Part of a small language model's weights.
Architecture: LayerNorm before each block, no biases in attention or MLP, tied embeddings, attention and MLP in parallel.
Training: a variant of Adam for these matrices, 7671 steps.
Each number is 200 + 40 x the weight over its row's rms, rounded and kept within 0 to 999. Layers, rows and columns count from 0. The size before them is the row's rms in percent of the matrix's.

# layer 4 MLP up, 1024x512, rms 0.0276, rows 46-73, columns 256-383
103,167,235,220,168,241,144,274,173,149,176,201,153,242,157,227,182,204,169,197,242,198,168,216,214,265,121,207,140,157,217,181,210,149,206,212,174,275,167,240,201,165,179,253,198,210,167,249,176,196,197,165,221,222,203,171,197,186,191,155,149,178,160,140,195,152,229,241,148,222,178,208,236,189,189,250,195,199,230,251,172,177,227,214,145,229,195,152,98,204,150,209,240,179,234,177,207,224,228,240,297,143,298,193,199,172,188,281,161,212,159,162,196,190,205,190,169,231,191,209,226,143,213,236,312,217,199,226,192
093,107,324,188,185,83,272,146,222,263,161,191,227,171,194,237,185,212,210,238,242,131,229,269,213,207,224,197,230,219,144,213,183,200,193,245,238,246,206,202,213,205,177,246,162,212,250,207,274,192,170,166,244,256,222,232,167,215,202,146,208,167,181,239,269,227,170,208,263,190,229,229,171,230,207,220,179,200,202,308,234,231,197,193,183,230,209,185,242,183,196,198,243,219,161,219,225,183,213,238,255,278,180,181,222,222,176,135,116,202,227,177,221,225,173,212,245,188,183,233,206,232,245,208,199,204,191,226,149
093,187,201,276,217,185,251,168,216,253,180,238,154,267,127,153,149,205,182,283,187,211,230,185,188,201,270,211,170,215,201,145,228,208,206,176,271,247,163,100,206,168,204,222,215,189,228,174,224,151,300,230,259,177,146,181,225,240,184,160,186,150,159,205,224,156,169,234,144,236,204,218,165,188,164,154,243,196,192,316,276,224,176,171,224,185,120,206,201,229,207,280,196,268,211,238,231,184,217,161,250,255,159,158,225,166,219,266,253,142,216,199,224,179,220,244,184,182,186,209,175,138,134,256,253,246,194,203,211
111,203,182,207,184,201,212,164,257,237,282,233,194,181,202,200,168,172,199,183,194,206,187,234,161,246,209,214,237,213,215,183,264,100,137,227,159,240,181,257,266,235,77,275,180,212,208,255,185,187,182,184,155,275,257,194,138,243,134,246,179,160,148,248,244,283,139,193,225,193,177,204,228,164,192,163,141,216,222,267,263,215,193,157,247,226,181,211,136,194,224,205,223,172,184,167,230,229,178,139,201,187,188,173,220,206,175,157,135,244,170,202,167,208,252,205,175,261,181,171,177,226,145,246,259,180,198,190,185
102,195,177,212,192,198,260,214,253,204,225,220,175,271,281,249,167,188,219,192,188,176,219,161,158,193,195,138,203,216,175,159,293,220,179,172,179,151,220,231,273,221,182,224,113,193,206,246,179,190,148,285,211,93,231,191,219,191,220,182,194,210,225,188,255,223,238,189,151,281,225,256,149,211,208,197,250,199,203,171,160,161,206,176,192,189,174,233,171,237,179,238,219,206,244,182,157,201,163,190,190,267,148,177,216,251,233,207,297,139,236,257,190,252,203,268,143,158,173,228,186,179,230,161,194,229,255,251,175
100,197,149,180,127,195,193,303,265,195,161,159,176,185,191,166,169,163,232,249,212,188,160,259,166,189,204,172,193,217,146,216,197,201,240,242,253,200,238,207,192,196,164,211,155,247,162,245,291,259,253,183,221,113,247,167,132,310,235,272,206,185,141,196,204,248,219,188,161,218,249,222,231,292,199,194,184,151,155,215,240,217,232,134,144,220,215,211,191,184,157,209,231,189,210,173,280,183,243,150,174,130,176,192,246,187,219,102,190,206,167,72,157,271,187,155,228,200,198,284,239,194,202,208,194,160,146,216,197
092,219,193,161,193,159,254,208,268,243,286,246,162,161,167,189,189,231,194,217,287,180,156,121,207,223,167,144,162,182,184,152,258,110,146,197,178,230,173,164,200,191,188,234,172,155,228,167,231,224,305,192,220,185,159,268,237,123,173,235,233,219,211,258,263,207,210,226,227,217,144,284,176,152,210,223,205,197,204,207,220,196,148,204,191,188,190,211,183,219,151,250,214,195,171,211,220,229,225,206,220,131,255,103,220,236,165,216,189,224,143,102,165,167,225,222,254,167,238,208,163,245,216,171,213,192,177,112,206
093,227,240,174,210,144,181,87,159,195,256,200,237,201,193,193,165,256,192,218,157,127,213,249,210,246,204,149,224,225,304,221,215,255,226,227,198,214,210,194,260,156,126,207,232,216,275,154,210,172,228,165,173,183,279,189,189,266,222,187,199,209,229,251,195,139,198,224,173,204,140,225,171,223,179,216,257,249,184,183,242,196,163,200,148,198,241,130,149,206,158,197,152,209,194,161,235,169,202,176,217,196,165,229,248,252,195,216,187,217,247,219,232,172,256,177,170,241,189,236,246,210,164,219,132,250,243,169,145
095,238,258,205,224,219,320,153,268,168,214,254,238,234,217,237,199,138,158,224,188,166,169,141,204,226,247,244,93,85,202,237,265,176,173,247,189,157,186,207,207,215,220,275,281,173,163,184,284,207,223,151,236,166,209,263,202,277,187,232,198,158,194,228,230,192,232,214,136,177,181,222,184,198,212,218,260,159,256,181,165,200,169,195,235,201,176,130,229,158,172,185,170,196,185,152,236,193,214,124,193,127,220,220,216,223,226,167,187,185,169,153,216,188,223,170,234,187,215,228,238,292,186,221,226,215,149,157,224
101,225,127,261,199,274,210,164,195,180,238,190,217,215,191,202,199,203,174,203,196,158,225,101,214,259,186,197,224,170,211,221,219,224,107,222,233,160,180,143,194,252,277,234,192,202,160,176,156,90,185,187,235,242,140,275,203,202,164,151,228,163,154,205,264,218,215,196,217,226,173,230,224,165,197,219,209,129,174,165,145,261,165,247,156,185,232,208,182,209,130,190,262,253,210,174,141,240,204,235,219,200,214,155,221,159,202,139,194,214,215,226,168,235,225,249,169,207,211,226,228,164,187,212,155,118,202,233,303
101,148,144,188,188,218,241,215,157,151,210,217,225,263,217,188,240,157,188,185,218,196,186,258,179,195,299,145,221,245,204,151,211,262,198,219,189,228,238,178,178,260,288,170,240,228,183,217,202,204,231,224,160,137,164,148,176,187,261,238,219,213,189,187,197,127,232,241,254,170,138,215,182,184,195,155,250,166,201,265,188,258,218,226,200,204,182,203,170,162,181,171,263,162,154,194,162,196,218,188,151,191,151,243,200,213,208,189,207,239,215,196,224,154,172,242,179,235,221,185,237,193,265,141,208,190,238,202,168
096,186,238,250,213,225,143,223,157,178,239,191,87,198,183,183,214,198,174,185,213,176,192,201,189,205,186,166,183,206,203,113,188,226,210,190,267,160,203,253,183,225,157,181,212,214,197,241,295,155,198,197,210,168,173,148,210,201,209,196,175,122,175,180,239,298,162,185,156,171,236,180,208,162,198,220,224,196,232,258,204,256,256,172,133,230,141,189,159,241,199,227,194,188,217,265,201,209,186,160,212,254,151,165,200,220,163,231,256,151,246,251,197,215,188,218,146,229,209,228,190,130,118,181,213,206,171,251,241
117,236,180,211,140,155,280,240,233,193,241,267,121,140,217,166,208,198,222,258,234,208,244,144,174,178,119,149,212,152,230,166,151,190,143,177,239,263,232,234,221,129,188,269,163,186,148,207,228,96,256,180,183,183,176,284,123,216,225,230,168,238,183,159,193,247,250,203,162,250,213,230,115,168,217,133,229,155,140,212,181,192,191,172,233,200,234,192,223,230,187,137,251,201,218,201,201,189,183,178,226,139,262,188,229,255,201,188,182,202,210,169,158,195,221,195,142,201,196,213,216,307,185,147,264,224,200,221,228
090,201,312,245,212,238,169,205,283,167,214,177,179,271,230,136,221,200,176,159,179,194,146,219,217,168,210,192,222,170,212,121,196,169,194,225,245,232,263,209,216,202,129,249,242,196,253,253,244,272,157,190,163,184,199,260,214,193,224,219,226,205,216,281,173,194,217,228,215,236,178,229,165,200,162,172,172,132,160,159,250,274,207,177,126,244,162,273,207,179,224,230,239,240,247,151,182,206,218,245,221,185,210,144,186,179,264,250,218,251,284,213,213,308,256,173,195,136,171,192,201,189,241,212,262,290,256,141,186
100,222,128,175,195,136,230,280,179,107,165,239,79,238,196,167,216,173,213,163,247,220,198,203,203,181,183,150,185,244,197,270,174,293,202,174,253,210,152,222,182,272,187,171,174,203,157,247,290,158,201,224,168,127,179,230,218,140,195,160,203,183,191,242,235,154,181,260,206,247,193,203,215,243,210,206,199,151,225,190,207,132,226,201,150,164,154,112,243,220,268,186,193,148,171,268,163,230,159,164,161,186,213,219,229,225,238,226,237,153,122,232,251,176,236,201,210,154,207,245,232,229,227,183,286,222,237,193,126
100,177,231,177,228,217,243,238,197,287,184,176,238,229,217,233,238,170,178,271,218,204,169,216,174,209,145,185,227,232,216,180,241,203,158,264,258,225,214,245,223,142,175,242,126,193,209,216,142,131,140,171,226,225,200,214,160,202,168,201,193,183,210,261,177,282,221,232,210,176,171,234,215,249,182,231,219,170,231,215,238,203,168,180,176,167,175,202,144,189,147,151,210,286,199,165,181,184,179,272,202,161,267,184,219,201,213,208,247,243,195,158,183,203,183,137,219,251,171,180,209,233,188,182,230,218,191,203,195
109,179,114,223,175,175,227,249,159,226,230,207,185,222,167,189,205,190,172,176,137,201,140,202,221,181,194,191,181,176,197,175,215,225,231,208,260,190,155,175,176,199,199,210,53,184,190,270,241,206,167,238,250,259,155,156,221,180,249,247,184,165,193,199,172,168,232,188,217,210,186,173,243,167,193,204,142,222,256,198,192,189,214,149,251,243,166,138,176,164,220,173,206,200,143,138,252,197,246,203,231,231,244,164,165,261,224,140,229,200,223,260,156,240,235,241,205,209,164,198,220,199,259,164,247,265,166,272,168
110,182,185,150,231,186,198,284,217,183,175,183,215,142,216,220,188,191,168,133,111,151,206,225,192,163,194,172,166,241,136,125,247,195,259,213,163,217,151,158,204,191,212,215,132,230,150,244,178,163,161,215,163,218,198,213,262,212,225,227,202,145,177,243,172,220,181,167,187,210,157,259,240,222,186,196,159,100,218,209,234,249,152,169,230,193,219,191,162,162,204,234,240,170,230,191,209,262,180,174,180,190,187,231,257,192,250,213,200,219,233,182,220,246,217,150,177,197,180,242,212,202,251,222,183,226,219,167,165
099,243,174,210,220,223,232,239,244,243,290,181,209,147,269,235,240,131,252,189,230,227,164,207,196,225,231,93,228,170,190,198,248,220,149,192,151,185,206,149,262,301,121,149,259,199,272,262,173,121,191,190,213,235,206,168,181,236,249,239,223,196,161,222,211,198,186,234,221,177,118,144,196,192,217,192,211,224,233,229,189,185,142,179,171,168,192,210,149,215,139,236,183,173,105,212,196,225,164,260,227,184,135,156,152,252,137,207,183,277,222,240,261,94,201,211,120,158,205,217,184,232,229,149,136,200,145,240,169
113,189,178,194,158,200,297,264,218,176,219,107,222,235,132,228,186,204,191,183,206,204,239,259,199,182,252,243,225,75,132,245,219,207,161,168,183,242,154,152,173,258,189,209,158,172,161,117,203,193,181,196,223,196,165,225,162,210,195,119,168,231,187,208,229,214,175,220,163,235,270,227,198,173,193,186,215,162,206,232,235,176,159,193,226,202,141,198,160,187,125,209,272,187,285,176,225,198,202,133,182,164,184,193,189,259,255,150,193,220,208,194,131,230,208,164,210,143,199,206,237,211,200,197,208,193,130,196,193
089,143,164,258,184,172,206,254,229,234,250,244,214,130,248,216,196,172,167,205,167,158,174,169,182,221,215,166,267,157,222,197,135,159,281,274,149,201,181,203,224,235,182,195,256,222,246,279,221,112,177,179,153,174,186,211,262,161,204,227,231,146,215,231,162,207,266,193,179,244,155,217,155,160,203,213,235,250,262,170,261,115,229,222,191,203,211,237,147,180,102,204,195,235,155,287,284,190,206,227,209,207,300,212,253,187,169,198,200,184,240,235,193,278,230,212,142,264,229,200,197,149,152,190,212,145,143,181,109
102,239,262,188,184,263,140,214,187,163,205,181,198,291,161,134,207,201,155,241,192,211,197,147,225,234,259,148,237,216,261,263,279,152,199,177,220,250,214,194,174,227,173,221,112,185,222,154,210,158,202,153,190,118,200,125,162,196,266,220,178,255,202,250,190,273,146,178,176,242,229,199,150,190,181,183,229,200,157,200,290,158,261,165,155,225,157,245,126,220,149,186,287,205,240,285,238,204,230,149,195,162,199,190,162,194,244,127,213,189,204,240,121,238,213,229,155,202,190,199,202,212,159,239,233,223,215,190,144
085,250,151,208,172,231,270,241,200,187,267,238,160,194,167,242,211,210,242,277,173,206,87,182,171,224,145,165,214,159,157,200,165,149,214,243,196,192,186,257,241,191,312,231,252,176,222,155,190,203,208,168,128,121,242,195,199,188,211,178,263,186,159,205,240,260,187,195,185,215,217,197,197,179,200,238,211,231,244,229,207,178,270,213,132,180,186,183,196,225,233,143,242,176,188,246,234,185,201,213,266,207,134,209,253,128,143,204,193,69,230,283,258,237,206,214,205,241,190,199,191,258,191,212,123,225,145,109,165
094,194,180,234,199,270,240,255,212,139,294,126,224,250,228,177,180,151,181,200,242,259,197,168,222,247,188,190,134,197,182,152,276,220,222,199,249,173,216,174,173,175,124,251,155,221,157,197,201,200,239,172,204,152,264,201,166,232,257,226,202,190,190,207,203,274,192,198,233,253,179,145,225,193,173,276,219,221,149,153,176,107,198,173,238,138,262,141,161,193,180,185,265,154,183,196,191,188,177,100,202,112,229,185,238,224,163,205,201,169,167,128,242,107,216,220,188,198,192,213,273,223,120,198,290,226,228,208,187
087,218,198,155,218,226,230,194,205,255,184,259,211,67,217,198,223,188,184,215,144,196,234,176,204,215,181,139,237,234,160,155,253,196,203,238,140,256,245,206,131,209,284,178,216,207,255,181,183,224,206,191,212,177,202,223,246,196,245,217,186,225,228,209,199,166,261,190,173,237,235,204,157,155,162,175,285,180,170,129,191,183,172,207,189,218,206,133,184,237,173,156,251,225,144,277,143,220,149,227,179,176,162,75,278,156,221,278,214,268,194,230,171,148,186,183,179,201,202,271,221,237,211,188,213,254,214,173,170
113,170,202,209,190,111,257,195,302,240,196,219,232,254,212,197,206,222,172,269,190,193,232,223,165,176,271,186,237,173,201,245,239,178,149,209,231,216,122,112,174,232,236,248,216,174,238,143,243,154,272,241,199,159,199,243,276,151,206,155,248,172,171,281,181,227,194,220,237,159,203,266,202,279,186,257,238,204,193,121,138,197,133,197,172,195,225,229,188,217,200,232,208,144,60,240,132,156,136,237,220,181,172,205,239,138,201,231,170,241,227,167,242,188,179,235,211,192,188,189,151,288,227,243,192,190,126,140,226
096,254,241,224,201,175,199,141,272,132,266,212,267,214,197,182,230,197,204,269,188,212,241,176,234,184,252,169,196,172,206,263,158,148,158,194,251,214,132,220,171,252,204,183,150,149,221,202,152,176,210,206,142,190,163,218,245,195,190,135,180,283,186,174,231,256,210,191,191,263,192,224,203,190,201,199,222,203,192,227,210,157,162,216,196,214,160,90,136,199,196,188,178,180,297,193,182,202,124,196,253,244,243,209,244,201,223,176,140,241,184,192,206,171,218,206,148,176,191,243,225,138,215,155,170,103,242,166,232
107,168,249,190,185,129,259,244,207,164,272,253,177,139,121,193,192,236,186,232,218,211,184,186,176,183,148,167,158,148,173,163,183,152,170,216,191,286,231,185,233,228,165,125,207,193,168,180,224,222,222,210,172,191,275,193,191,203,293,297,164,272,171,249,292,190,183,224,201,169,179,305,190,198,174,210,211,192,154,238,254,239,181,184,202,207,199,188,250,213,169,218,206,159,187,197,190,175,222,245,191,184,245,183,165,266,167,155,180,232,203,181,229,230,263,331,136,166,202,199,244,179,164,235,231,158,233,194,191
# layer 4 MLP down (transposed), 1024x512, rms 0.0218, rows 46-72, columns 256-383
107,241,269,178,233,208,169,197,215,197,237,188,211,160,208,201,188,212,294,229,239,106,217,215,261,132,248,254,184,236,189,193,195,175,195,234,241,168,210,199,192,258,188,180,191,146,242,206,231,192,215,198,221,161,175,215,193,196,240,161,206,190,207,231,232,235,161,200,176,168,209,175,252,148,190,203,199,164,217,209,271,186,228,229,209,182,193,233,152,181,215,225,195,235,183,227,180,256,165,189,156,183,186,239,213,184,214,216,173,213,166,223,196,219,222,179,162,179,148,192,207,190,275,183,154,177,209,110,203
103,259,240,212,163,233,145,264,260,177,183,173,202,168,175,165,200,162,166,163,158,180,234,272,185,203,251,156,205,194,263,237,211,190,243,215,255,248,194,194,207,185,200,170,161,196,193,223,201,235,222,191,230,219,211,203,235,140,183,195,151,167,168,153,221,196,283,209,139,288,171,255,198,185,162,138,139,202,171,177,153,177,212,158,185,179,156,191,149,135,207,147,266,164,196,223,223,198,256,165,215,169,244,171,128,200,187,234,215,223,213,171,332,270,243,170,103,163,233,193,256,197,134,232,188,196,209,133,236
098,211,269,129,157,183,188,151,247,102,211,174,236,182,189,178,201,223,236,247,197,216,201,193,177,197,167,185,186,188,242,184,254,237,212,186,212,152,273,269,160,200,212,173,161,196,138,260,209,213,178,172,136,273,255,202,213,101,251,152,136,220,164,223,190,226,240,176,186,224,143,174,217,187,173,218,202,186,187,200,232,225,191,246,225,215,178,210,231,211,259,263,234,195,185,118,174,207,208,226,167,202,162,175,212,116,246,179,196,173,230,221,150,199,282,130,223,228,224,201,201,206,264,204,212,165,126,212,198
097,187,177,185,190,216,280,171,185,177,250,211,217,225,217,184,220,220,162,217,220,188,239,280,172,243,183,210,200,189,221,208,195,220,202,198,173,190,221,176,266,200,190,179,177,195,240,218,169,192,229,168,206,166,170,173,132,205,210,148,137,175,248,172,193,141,167,187,151,149,230,244,115,174,239,167,246,230,174,196,160,183,154,160,270,206,246,190,221,184,194,197,196,193,186,216,177,207,174,160,200,184,248,192,172,239,210,188,211,201,224,230,184,218,164,156,243,103,179,280,0,150,225,233,191,255,165,184,232
098,192,191,205,261,230,241,183,186,222,222,222,218,123,204,198,190,276,285,203,176,199,182,226,159,177,264,169,189,226,133,248,187,127,276,157,240,214,191,229,207,231,224,177,269,238,220,256,144,237,249,249,146,230,124,205,166,201,196,199,236,203,212,201,140,177,205,176,222,233,225,188,210,247,194,252,200,159,219,172,200,167,203,195,190,201,161,184,232,144,160,171,235,172,176,232,209,233,152,217,164,138,178,154,171,179,231,222,199,232,266,198,213,189,251,254,233,206,201,175,146,235,197,237,250,207,236,161,245
095,196,232,220,220,197,158,156,178,203,185,166,248,204,220,227,152,267,209,148,198,200,162,149,235,160,177,195,187,256,262,218,196,206,188,167,244,203,139,219,269,237,159,287,193,202,162,255,166,208,128,184,149,240,211,160,197,130,230,172,209,187,242,218,225,173,143,232,198,232,182,205,266,182,275,173,214,185,286,195,168,254,247,173,159,141,224,169,181,136,190,267,169,160,283,242,203,204,175,156,232,181,145,244,185,221,180,240,228,174,154,293,235,172,206,237,170,198,213,184,178,155,162,252,234,258,175,228,149
091,146,186,183,230,178,215,216,275,199,290,157,213,125,291,190,205,271,203,234,209,187,267,194,89,208,234,147,165,214,199,226,209,203,261,214,310,228,146,146,187,265,274,249,200,254,202,209,189,205,177,279,226,252,160,209,186,177,180,245,175,123,194,179,141,126,114,279,219,243,228,116,197,186,240,183,185,215,273,216,208,192,204,178,271,111,170,179,185,179,227,195,258,222,180,193,167,218,176,177,216,226,205,240,176,277,236,298,247,194,198,208,172,226,162,238,203,296,191,214,265,252,138,227,299,209,272,266,167
093,217,263,228,95,206,171,218,287,180,214,156,213,176,256,234,173,221,225,165,193,198,242,177,190,147,174,226,202,157,123,180,250,200,243,153,184,158,141,186,137,209,205,188,159,200,188,179,223,196,181,310,227,248,175,187,171,200,276,107,230,205,113,165,174,162,202,243,229,184,144,164,208,175,235,108,191,151,269,208,111,205,204,195,246,180,178,190,253,168,195,189,179,155,215,207,186,206,254,211,186,187,277,159,207,245,180,160,248,133,180,283,145,126,138,206,212,192,119,176,224,167,86,163,269,177,147,205,158
093,203,251,201,264,133,184,283,162,244,134,224,204,264,182,155,198,179,221,203,216,91,257,265,166,100,245,194,226,251,178,141,179,167,213,234,208,130,227,178,154,214,206,185,144,185,304,206,214,160,167,191,209,184,154,170,210,205,159,179,175,211,226,174,131,196,230,191,204,275,183,182,230,124,153,230,178,217,192,214,266,147,148,186,295,241,194,221,146,242,212,236,205,157,206,206,174,234,207,232,159,280,204,193,243,240,119,218,214,202,166,165,193,183,279,213,211,171,159,224,204,155,208,207,176,280,182,212,244
101,147,224,201,213,217,181,220,174,217,167,241,158,232,228,203,185,219,195,180,239,195,141,237,204,190,225,228,186,201,264,186,208,170,218,327,224,210,266,100,230,138,166,194,205,235,227,192,251,245,242,214,145,201,254,206,247,155,231,221,194,202,186,221,211,145,215,224,248,173,236,207,228,237,252,83,286,232,170,186,226,203,177,197,258,207,171,210,229,203,212,155,179,170,184,255,238,224,182,214,142,179,233,219,205,212,207,289,259,170,192,228,177,130,158,266,181,134,176,200,214,178,208,194,203,259,165,239,168
100,250,187,226,203,175,208,183,213,255,156,196,235,150,260,218,192,202,162,248,172,255,191,184,221,256,171,261,167,201,263,222,211,177,199,142,242,165,192,217,190,151,224,199,199,196,313,267,161,222,212,220,160,154,147,277,221,201,185,151,133,243,211,226,183,214,230,138,158,162,179,214,269,257,177,233,179,220,223,134,180,202,176,210,169,156,249,234,249,182,161,157,241,271,245,154,172,224,218,195,171,210,260,158,168,223,172,201,217,217,309,174,199,237,184,179,238,229,187,203,162,197,170,234,183,155,203,206,243
095,213,261,225,196,170,188,217,291,251,182,163,239,220,151,218,233,234,197,238,213,184,216,193,198,191,140,229,177,226,180,194,218,184,197,134,128,241,105,157,234,247,225,243,208,196,201,111,219,173,212,197,138,178,235,127,233,200,216,140,187,209,219,215,216,168,225,221,217,198,172,169,148,175,187,234,198,204,169,203,124,208,263,202,260,137,251,174,232,231,188,142,197,167,233,176,187,160,204,202,188,253,204,202,155,196,193,199,177,197,240,166,193,215,190,95,164,183,220,271,250,199,246,269,139,124,244,170,234
113,107,238,160,208,103,185,243,202,198,159,216,202,247,195,218,201,220,193,171,183,227,114,202,227,246,256,227,164,186,179,272,177,127,255,247,170,218,162,148,167,178,125,197,221,227,134,187,201,248,267,274,205,213,223,242,160,233,271,214,131,200,119,110,203,292,260,215,242,172,141,120,206,235,228,155,298,125,220,216,248,134,100,200,218,209,115,270,192,226,168,232,183,202,217,217,173,251,231,212,247,262,227,271,224,212,198,208,224,184,216,204,154,246,152,171,165,182,260,217,243,218,161,190,206,186,197,238,137
088,259,168,197,121,256,319,154,187,223,192,185,200,146,143,194,160,252,225,190,186,214,124,163,196,199,259,261,150,223,254,219,201,243,239,238,191,199,268,173,301,250,176,233,197,180,195,173,170,152,227,151,211,171,210,216,242,180,140,175,198,239,175,220,211,130,188,148,118,224,165,219,201,260,191,183,266,215,163,245,205,233,304,134,206,179,176,194,259,216,228,112,167,187,160,212,184,187,218,180,225,125,216,272,216,212,226,224,175,203,163,216,188,220,184,190,189,255,204,192,95,240,260,232,161,204,270,235,213
100,243,208,189,167,215,198,215,231,197,182,195,204,226,284,206,188,207,150,258,134,227,207,235,146,206,193,177,161,143,212,256,223,209,180,172,127,158,216,157,193,221,220,128,197,202,239,138,184,180,261,177,270,187,199,220,234,141,285,177,154,227,195,152,160,167,160,194,187,187,185,152,187,217,233,176,128,211,204,220,170,168,219,212,252,240,188,134,184,196,268,203,236,249,214,193,209,121,275,219,213,177,173,224,259,172,183,173,295,199,100,199,189,155,213,221,154,221,179,202,242,153,149,199,224,214,210,203,174
099,154,172,235,195,204,178,155,203,204,199,253,166,253,237,220,197,224,221,117,126,188,210,243,281,209,100,291,208,163,165,167,163,263,188,174,99,287,177,185,164,188,237,245,209,163,191,169,190,93,212,222,221,188,152,155,212,144,157,210,154,195,196,240,194,143,127,244,205,240,203,186,209,181,226,173,211,208,195,248,150,174,209,186,174,186,219,145,161,171,148,182,188,267,171,182,242,181,201,164,126,200,258,256,149,180,208,218,233,218,251,186,234,212,149,196,127,168,210,180,153,241,188,257,173,244,186,196,261
115,233,178,182,237,219,244,203,204,232,93,273,162,241,173,164,210,84,208,126,189,190,201,198,223,140,159,214,226,229,231,245,113,183,226,158,155,187,195,216,151,267,222,218,156,249,167,259,203,213,218,237,168,241,183,172,195,156,123,222,261,202,236,167,163,202,144,142,250,235,216,103,140,235,178,198,242,160,195,159,231,180,161,159,228,200,180,195,113,232,274,184,182,236,249,169,183,200,204,260,235,209,269,218,195,231,178,199,177,179,183,168,184,225,212,179,194,200,252,172,240,225,212,258,193,173,194,95,163
101,244,298,173,292,222,222,44,214,153,197,145,260,239,239,217,199,199,230,170,215,250,200,175,211,224,179,204,209,215,202,258,212,204,162,181,207,183,222,187,158,208,220,220,184,185,165,263,198,206,209,154,174,219,114,225,124,268,185,152,187,199,257,90,213,227,207,159,197,212,224,192,132,210,220,163,241,258,204,246,220,129,259,211,228,209,232,170,203,243,261,160,197,219,176,205,205,159,210,226,236,218,157,207,184,148,211,225,216,68,247,251,165,226,224,228,227,173,220,156,219,229,110,241,267,210,200,287,271
093,170,251,219,159,148,169,164,204,201,244,278,208,176,177,202,146,207,158,223,184,239,229,205,228,157,197,272,137,232,197,196,159,181,200,252,247,220,178,211,99,135,228,217,231,205,162,185,215,278,215,289,202,112,222,267,162,161,181,178,193,244,263,199,243,229,265,240,186,201,263,219,132,200,138,195,180,138,182,199,155,128,256,237,260,171,197,209,194,236,203,184,191,182,183,232,147,207,204,139,210,218,193,206,178,194,270,277,174,126,214,259,205,201,163,186,215,230,201,165,181,188,209,257,196,199,160,266,232
123,172,190,174,282,167,140,203,260,209,155,183,225,194,212,223,161,146,191,198,205,216,176,158,133,203,194,203,244,208,249,157,215,158,257,279,251,132,135,202,226,206,200,145,178,226,274,193,275,224,220,184,207,232,231,192,213,216,149,299,289,238,182,248,250,111,269,207,253,192,112,157,198,196,174,205,219,159,222,225,195,209,234,186,241,187,271,222,233,224,264,216,205,118,187,205,203,244,186,234,251,213,160,233,262,191,132,229,189,237,124,200,235,125,210,263,239,195,213,174,196,147,255,264,191,164,216,244,186
091,214,198,166,139,217,255,196,171,206,209,204,215,222,204,209,105,220,238,250,240,236,228,269,218,110,209,220,258,211,150,170,214,216,139,147,112,191,177,234,117,204,192,224,197,182,206,217,241,302,192,202,121,161,295,149,254,159,148,231,126,233,228,230,208,196,198,153,214,170,206,148,217,194,230,172,145,171,196,235,160,158,150,194,151,212,213,231,188,161,235,219,198,200,209,205,220,196,135,202,152,231,160,168,200,222,211,225,186,185,163,224,230,225,232,205,241,195,204,202,173,142,201,230,246,141,169,229,220
102,201,124,185,229,192,172,204,179,226,247,227,203,149,262,176,229,206,204,250,194,170,225,225,278,169,215,184,208,246,194,213,188,215,134,195,141,239,180,246,163,185,189,124,210,181,172,233,183,251,255,179,177,254,294,153,129,170,179,174,191,141,195,180,225,129,261,191,201,191,142,184,285,273,209,203,151,189,285,253,113,218,116,254,216,177,185,205,183,122,198,186,210,197,124,203,202,205,145,232,199,296,200,261,193,196,146,190,150,174,214,243,259,258,219,172,216,206,185,211,163,196,224,293,221,193,144,183,227
095,180,235,245,185,260,180,286,169,171,184,202,236,172,190,96,165,241,181,184,202,274,292,167,252,176,122,173,236,221,289,205,245,225,143,200,206,222,175,171,167,184,155,208,192,197,203,210,222,139,206,253,239,228,166,201,194,194,182,199,139,133,218,177,226,148,131,260,255,166,341,189,229,175,191,193,217,178,210,147,151,254,177,194,222,192,158,196,224,213,191,255,168,243,135,207,203,215,159,155,214,168,209,125,241,217,240,259,206,192,198,189,209,197,227,248,176,192,184,207,202,126,261,132,264,229,238,157,225
103,134,207,214,166,201,129,162,139,267,132,178,151,155,171,170,238,143,236,208,269,152,244,200,179,190,226,159,248,232,269,221,204,205,165,238,275,207,127,211,239,251,220,158,188,157,218,187,260,173,142,171,212,215,211,177,214,225,168,113,222,194,200,226,166,218,182,218,126,98,186,123,176,224,204,210,165,243,130,263,125,237,216,175,177,244,203,320,188,194,222,198,173,174,267,220,243,174,165,191,232,211,216,174,244,194,212,186,174,288,209,200,135,169,246,206,265,212,215,238,145,208,237,209,181,193,185,193,150
096,169,271,171,193,144,168,188,225,178,192,181,170,270,278,203,186,194,138,180,273,196,192,160,185,178,245,251,218,234,181,262,220,224,220,207,223,167,152,233,240,208,139,177,227,172,197,224,183,211,232,212,182,195,217,238,175,177,108,168,248,224,169,241,163,163,139,207,232,260,244,247,179,261,130,254,207,227,180,205,135,188,207,167,211,255,243,198,196,227,201,203,238,218,210,184,208,237,128,131,240,179,256,280,176,266,190,114,153,154,123,166,209,200,132,195,277,194,238,189,231,178,223,157,184,207,265,195,226
120,246,174,164,219,192,291,149,177,190,195,175,186,180,208,325,235,116,214,245,200,175,117,209,230,192,175,219,216,216,186,187,186,208,188,154,144,256,105,165,218,263,251,137,231,152,176,183,161,211,190,184,148,224,207,164,221,227,209,212,224,208,176,163,147,177,148,143,214,116,223,176,240,258,214,162,194,198,228,221,274,168,115,233,194,229,241,139,249,142,275,249,122,235,211,205,139,243,132,168,197,282,199,277,216,162,187,153,184,237,225,193,194,158,159,164,274,202,256,166,235,201,217,202,235,239,169,232,131
091,250,93,197,172,197,172,159,133,248,179,182,184,228,316,171,236,217,191,151,196,220,214,177,168,223,181,234,177,170,241,140,149,235,244,204,213,266,185,136,242,254,143,248,315,174,167,140,276,239,243,299,226,215,213,197,236,244,214,163,214,140,224,157,159,146,200,175,230,205,218,189,157,164,198,223,215,213,260,230,186,196,129,222,192,260,206,244,187,239,130,145,176,192,127,169,174,182,299,151,176,165,221,252,202,168,105,122,232,195,282,168,149,232,207,213,211,243,168,229,147,235,229,200,242,267,163,174,113